From a checkpoint of a small transformer trained on Wikipedia: 9 heads of 64, no biases in attention or MLP.
Each number is 128 + 32 x the weight over its row's rms, rounded and kept within 0 to 255. Layers, rows and columns count from 0. The size above them is the row's rms in percent of the matrix's.

# layer 7 MLP down (transposed), 2304x576, rms 0.0434, rows 158-168, columns 288-431
size [103 103 104 103  90 113  97  95  97  89 109]
[[126 133 149 106 139  82 124 183  76 111 105  85  92  74  81 150 140  89 108 124  99 114 134  70 164 170 106 134  71 122 122  80 204 137 174  95 111 168  91 127 125 157 110 143 155 168 153  96 118 103 164 117 125 115  91  97  91 119 148 119  86 158 118  73 108 102 105  90 120 142 207 103  49 127 148 179 102 116 146 152 117 127  99 193 125 102 175 160 150 120 113  73 133  91  87 128 157 147 123 114 116  87 118  75  80 157 142 137 161 140 158 175 193 154 124 194 104 143 138 145 159  82 140 186  76  71 129 105  86 103 185 116  90  79 145  75 139 158 146 133 191  71 142 188]
 [ 76 174 149  87 144 107 117 107  99 166 122  80 150  99 124 133 142  75  82 123 167 150 118 122 121 166 103 138 175 118  85 130 159 119 208 129 119 137 146 135 106  89 112 154 176  61  87 134 109  96 110 141 106 126 166 117 141 108 128 104 159 120 107 121 128 168  70 135 202 131 119 159 143 116 150 121  89 134 135 100 114  90 140 103 175 127 146  91 142  90 146  88 140  83 137 172 175 116 134 130 163 130  82 161  67 111 150 113 110 100 126 101 114 136 120 130 183 112 118 111 132 147 171  73  70 116 111  99 103 170 177 123  51 123  79  73 125 175 173 118  90 126 109 176]
 [111 159 105  28 116 124  88 230  86 131 110 129 139 170 107 133 100 172 181  76 128  98  72 122 139 115 135  96 161 150 192 101 150 137 127 129 179  79  50 156 116  88 167 115 112 131  96 137 169  81 131 146 112 114 178 110 119 108 175 138 148  96 105  87 153 134 143 103 113 164 107 127 120 178 181 110 105 163 149 102 140  55 148 111 148 107 110 135 123 134  92  64 111 122 103  79 168 111 139  58 121 136 174 122 146 147 171 111 126 159 187  98 111  86  87  92 187  86 145 104 131  97 138 146 139 127 126 135 173 144 155  35 225 113 133 168 111  84 151  92 119 120  98  99]
 [133 100  68 102 105 177 102 186 153 108 119 123  61 157 170 114 114 173 110 124 141 130 148 188 124 107 104  73 208 117 180 109 145 130 102  96 201 178  98 162 117 116 113 149 124 135 113  59 131 153 149 157 166 205 170 130 150 113 142 169 100 168 153 140  83 115 127 172 107 141 170 139 102 150 176  98 109 114 144 185 176 155 123 146 145 149 125 140 120 128  69 154 101 158 141 130  88 137  83 113 175 178 116 200 179 174 110 120 146 144  81 126 150 141 138 127 128 141 146 130 126 113 158 185 129 124  96 114 148 118 149 141 100  62  71 137 143 156 128  99 173  87 126 136]
 [158 138 106  77 176 119 112 144 106 143 131 150  71 114 142 137 133 119  61  87 151 122 157 138 151 172 167 131 117 110  72 103  75 140 135 136 161 108 163 138 169 131 132 143  81  92 103 135 167 128 102 121 102  94 187  76 135 166 134 190 148 108 174  69 110  84 145 124 144 172 131  55 117 167 218 103 163 149  83 182  65 109 107 126  94 164 119 159  82 123 122  90 155  31 178 134 125 119 144 109 109 116 114 158 124 156 136 156 131 102  77 164 154  59 111 132 117  63 128 169 142  79 155  93 175  96 155 149 172 125 164 158  82  73  85 126  93 144  89 170 130  29 121 136]
 [105 143 129 136 147 100 119 138  72 109 178 160  99  55 120 141 139 195 129  95 152 151 164 104 155 136 153 175 146  35 107 111 142 124 111 124 152 111 150 155  94 100 118 134 147 114 130 185 148  53 102  90 177 115 180 153 108 127  98 154 168 133 132 152 133  58 108 156 158 144 112 135 119 121  97 146 108 156 154 142 127 104 136 144 153  97 120 138 139 113 140 124 149 123 179 110 117 111 132 105 139  50 155 138 181 137 116 182 172 130 220 149  96 153 109  79 140  73 154 147  92 120 131 124 222  93 115 156 140 139  61 163  80 116 145  93 139 156 152 142 139 160 143  86]
 [113  74 122  46  85 162  99 107 152 103  98 144 147 122 137  70 150 142 146  65 143  82  65 130 119  76 127 172 138 173  97 158 115 119 141 108 132 115 112 117 136 130 147 163 135 139 172 110 114 165 224 154 144 166 172 113 111 113 114 106 123 202 102 152 152 166 152  95 132 133 156 104 184 135 116 141  75 148 109 131 119 144 132 124 156 140 163 116  56 125 154 114 135 130 102 110  96 102 142 129 146 143  94 113 159 127 150 125 193 107 134 113 153 148 140 101 157 124 159 133 121  94  93 137 117 134 100 140 162 103  99  57 176 143 145 142 106  94 147  99 121 163 169 146]
 [ 95  81 101 139 113  94 105 171 145  84 145 157 193 135 125 107 114 134 177 138 115 116 146  75 124 159  66 150 106 136 196  94 105 178 142 136 104 105 202 145 142 101 105 117 147 136  95  93 128 130 153 117  97 174 135 149 134  68 133 118 120 143 131 112 123 133 136 157 136 149 161  99 125 215  75 110 130 158 112 186 125 187  95 187 127  92 122  88 141  84 112 142 127 122 126 181  67 140 192 137 138 142 130 110  83 184 125 102 120  67 111 117 155 138 109 115 129 158 132  94 121  99 142 169 159  83 149 102 180  82  88  77 121 131 144 150 154 117 102 197 173 181 158 120]
 [123 145 147 136 131 156 108 171 172 111 120 166 129 169  68 115 190 152 129  76 108 116 125 106  95 194 138 153 118 149 109 116  72 150 124 104 125 108 151 140 141 122 124  71 123  87 139 161 111 136 140 129  91 159 165 139 145 151 105 135 152  75 136 137 104  93 135  64 100 135 131 121 191 148 133 153 156 131  88 118  63 188 156 108 133  62  86 145 133 125 180 137 228 116  77  73  95 149 110 156 161 192 151 178 114 146 137 149  95 119 103 104 122 135 153 154 144 194 104 135 105 106 145 105 190 183 122  72 126 131 158 134 133 168 111 128 117 142 117 161 164 152 157 146]
 [137  85 110  72 104 184 133 155 169 143 144 130 116 181 141 102  64  89 150  86 191 119 121 118 175 103 118 141 145 163 202 130  57 142 110 154 125 107 116 154  75 129 154 109 148  81 162 118 144 146 117 129 188 165 110 121 122  72 121 169 163 142 192  53 151 127 159  70 138 143 142 127 118 158 116 101  95 153  94 161 131 110  83 171 113 204  83 129 128 149 148 142 168  57 110 129 138 112 143  77 130  96  91 116 140 127 121 190 211 119 133 131 119 123 155 136 138  97  80 134 166  52 137 178 153  98 148 108 108 128 100  91  77  64 126  91 150 115  88 135 139 104 118 219]
 [126 141 135  97 177 174  69  84 106 123 119 142  73 161 111  92 108 137 127 137 170  95 154  78 193 123 105  86 124  73  62 218 112 102 121  91 163 139 107 122 141 111 165 152  89 126 186 149  99 118 148 127 178 150 148 133 147 150 172 118 145 113  83 152  61  55 113 153  72  66 140 169 137  93 116 139 148 173 140 111 156 104 172 159 117  79 116 129 132 150 139  71 195 112  47 115 157 149 138 159  67 122 136  90 131 182  99 121 125 155  99 198 147  85 147 127 173 119 120 126  99 154 127  98 127 131  61 118 133 132  92 139 121 140 154 126 103 121 153 181 130 113 173 160]]
# layer 7 MLP up, 2304x576, rms 0.052, rows 159-169, columns 288-431
size [100  99 103  89 113  98  90  98  83 105  91]
[[136  84  96 148 120  81 129 115 116 109 185 118 169 128 128 112  74  86 115 116  79  66 144 150 119 153 135 118 139 145 166 146 179 199 163 162 120 140 152  84 102 141 127 137 117 112 151 148 134 125 134 106  74 123 200 130 186  88 133 128 127 124 192 129 159 130 117 121 168 152 119 121 141 205 172 156 128  67 163  86 135 117 165 115 142 132 137 131 101 101 127  95 126  67 159 150  96  90  56 132  78 118  92  95 140 137 102  91 141  93 180 159 129  96 158  94  85  91  77 121 135 118 129 120  99 161 147 151  62 129 127  78 110 112 134 105  97 109 126 131 126 178  92 135]
 [123 129 114 144  99 164 129 154 150  96  56 111 151 110 145 188 144 144 136  84  68 158  98 127 142 139 115 109 119 114 189  92 163 183 164 124  52 123  45 162  78 120 152 155  89 175  54  94 149 151 183 106 103 121  96 157 180 164 152 131 171 105 170 111 102  99 186 191 118  69  69 144 109 134 179  74 120 125 145 139 163 165 140 136 201  92 111 118 186 169 139  95  71 101 106  70 162 125 144 100  87 178 217  93 136 143 116 130 135 143  91 114 117 115  81 103 131  66  77 136 119 135 126 114 109 146 114 103 122  93 123 121 165 158 131 195 111 115 121 127  87 147 117 131]
 [213 128  93  77  51 139 169 163  97  85 116 136 112  62 153 129  90 111  92  87 161 166 133 134 125 113  41  76 125 106 141 111 151 130 141 188 119 181 115 119 178 175 145 140  96 165  92 130  90 133 149 112 132 158 236 133 142 106 137 162 158 178 126 135 195 152 196  87 121 160  74 101 100  75 165 107 176 137  55 130 192 156 115 119  72 174 128 150 165 153 131 183 146 173 114  89 148 113  99 108 128 159 142 126 140 172  78 161 137 127 135 110 120 131 110  92 136 114 100 110 138 161 146  84  66  98 119 153 125 124 119 132 175 148 146 100 140 115 102 124 121  89 176 121]
 [ 79  97 139  44 182 100 152  84 171 120  97  90  73 190 110 148 142 100 132 134 129 161  89 173  89 124 205 177 145  79 123  99 112 142  75  96  89 125 129 162  90 134 126 104 104 162 176 119 142 144 113  89 184  93 131  93 105 112 124 122 125 145 169 110 121  82 155 163 107 149 132 151 127 120 176 146 134 149 171 159 126 148 176 165  94 104 103 165  99  76  97 135  74 182 142 130 127 141 142 129 114  62 170 102 125  85 137 111 154  78 102  80 152 138  57 122  90 111 177  84 146 111 144 226  99 112 141 135 125 193 146 131 172 134 121 125  80  70  78  78 165  84 151 109]
 [165 145 105  97 154 123 152 169 183 128 134 147 119 107 132 111  90 202 126 104 145  92 164 187 103 120 120 123 126 173 126 140 148 141  98 133 120 131  71  96 105 163 146 102 139 167 115 128  86 119 153  93 125 141 135 117 157 103 139 132 147 111 131  69 140 170 161 100 167 151 129 210 132 140  94 141 175 216  95 127 150 189 154 103 118 179 134 111  86 101 168  81 133 141 155 140 140 135  77 156 122 184 115 136 155 122 160 146 150 150 154 130 120 128 148 143 151  66 155 150 174 105 150 100  57 118 151 166 152 162 173 192 177 115 143 126 113 122 131 222  84 104 153 155]
 [111 137  62 155 130  67 151 131 114  77 178  68 147 144 133 156 148 124 171  94 162 130  95 148 107 191 109  95  75  97 174 115 151 144 130 131 111  97 112  91 105  97 146 171 120 146 136 216  88 133  94 110 100 132 155 147 143 145 121 169 167 113 171 128 137 108 175 134 170 126 142 145 202  87 166  96  99 170 164 101 114  98 162  92  93 118 129 164 186  92 133 148 122 106 128 122 119  75 115 117  52  87 122 150 142 138 181 144 108 110  99 108 125 126 173 108 128  80 127 121 132 109  68 100 205 136 155  72 133 139 128 210  96 156 147 101 164 142 126 185 181  60 121 197]
 [ 35 178 162 108 121  59 124 143 127  63  97 111 106 146 135 110 185 155 121 162 120 131 107 134 100 195 167 101  76 145 147 105 239 122 137 109 143 166 150 133 168 105  99  99 118 152 127 150  74 192 110 173  92 169 186 172 153 107 126 124 146  58 132 146 208 210 127 138 162 185 112  54 129 155 132 129 161 162  94 232  90 139 139 107 143 177  58 124  60  79 193 144 152 124 127 164  93 121 149  55  99  90 169 133 134 178 155 129 143  80 164  96 148 176  64 150 142  60 166 144 148  85  92  93 157 108 152 174 138 142 170  55 172 136  83  92  75  86 111 178  91 142 118  92]
 [111 160 166 185 141  61 107 153 162 112 133 187 166 152 143  85  75 109 157 180 145 142 130 124 138  86 110 104  87 184 180  93 154  67 133 105  79 162 137 149  78 130  76 116 118 105 141 111 144 108 124 137 150 146 145 153 126  76 185 180 116 125 143  95 149  88 128 175  93 165 188 143  78 174 140  88 140 178 133 126 181 148 157 123 105 114 110 112 214 151 148  72 137 141 133  68  94 126  70 165 161 102 118 108 136  82 153 136 152 127 166 114 134 134 146 108 137 135 111 158 104 160 186  72 131 100 115 127 135 179 228 140 172 129 155 121 103 161 168 133 148 165 129 181]
 [126 157 119 109  94 116 145 117 137 107 138 151 121 134 129 115 165 128 123 163 119 128 131 147 120 146 139 154 157 193 114  87 154 193 157 123 107 149  95 117 108  87 128 122 164 132 172  98 147 126 200 146  92 116 103 129 136 186 134 133 113  83 178  83 165 162 127 150 116  87 136  87  60 112 137  88  45 153 162 116 129 197 126 163  90 115  68 141 106 139 145 162  90  73 151 132 118 180 151 153 130  93  88  80 131 104 108  98 137 111 134 183 128 161 151 148 100  87 119 111 116  94  53 117 132 206 148 176 214 121  97 150 104  93 156 130 117 124 153 112  83 131 154 121]
 [138  87 172 149 124 117 190 180 133 157 155 142 143  93 140 124 127 177 142 199 141 146 128  82  65 132 128 101  83 191 123 140 172  91 165 182 135 118 154  89 147  88 103 178  97  82 133 110 137 126 101 130 121 128  81 152  87 148 140 180 190 119 182 138 127 114 128 134 124  99 112  80 149 122 119 106 107 164 125 116  93 197 168  83  69 136 136 129 109 154 174 119 101  80 124  98 126 131 148  52 115 105 131 112  94 166 165  97 135 135 223  97 109 160 128 122 107  81 126 131 150  79 142 130 122 106 118 163 124  94  94 153 127 137 153 121  64 149 166 134 157 117 121 123]
 [158 142 104 150 129 119 146  96 166 139 192 138 105 133 106 179 107 129  79 221 102 133 113 136 168 204  93 140 144 113 179  94 151 144 120 172 180 158 119 134 173 172 169  97 122 152 111 100 159 119 163 123  88 194 197 112 134 154 143 125 104  82 158 134 157 196 178  95 138 118 138 227 120 132 120 129  56 126 151 184 181 129 141  77 151 179 135 112 147 104 101 161  61 148 132 157 114 115 103 132 109  95 121 154 100 108 164 116 125  89 128  80 120 171 105 161  94 123  54 105 138  88 130 160 145 125 161 135 142 107 134  86 136 101 170 119 164 129 115 182 117 128 121 102]]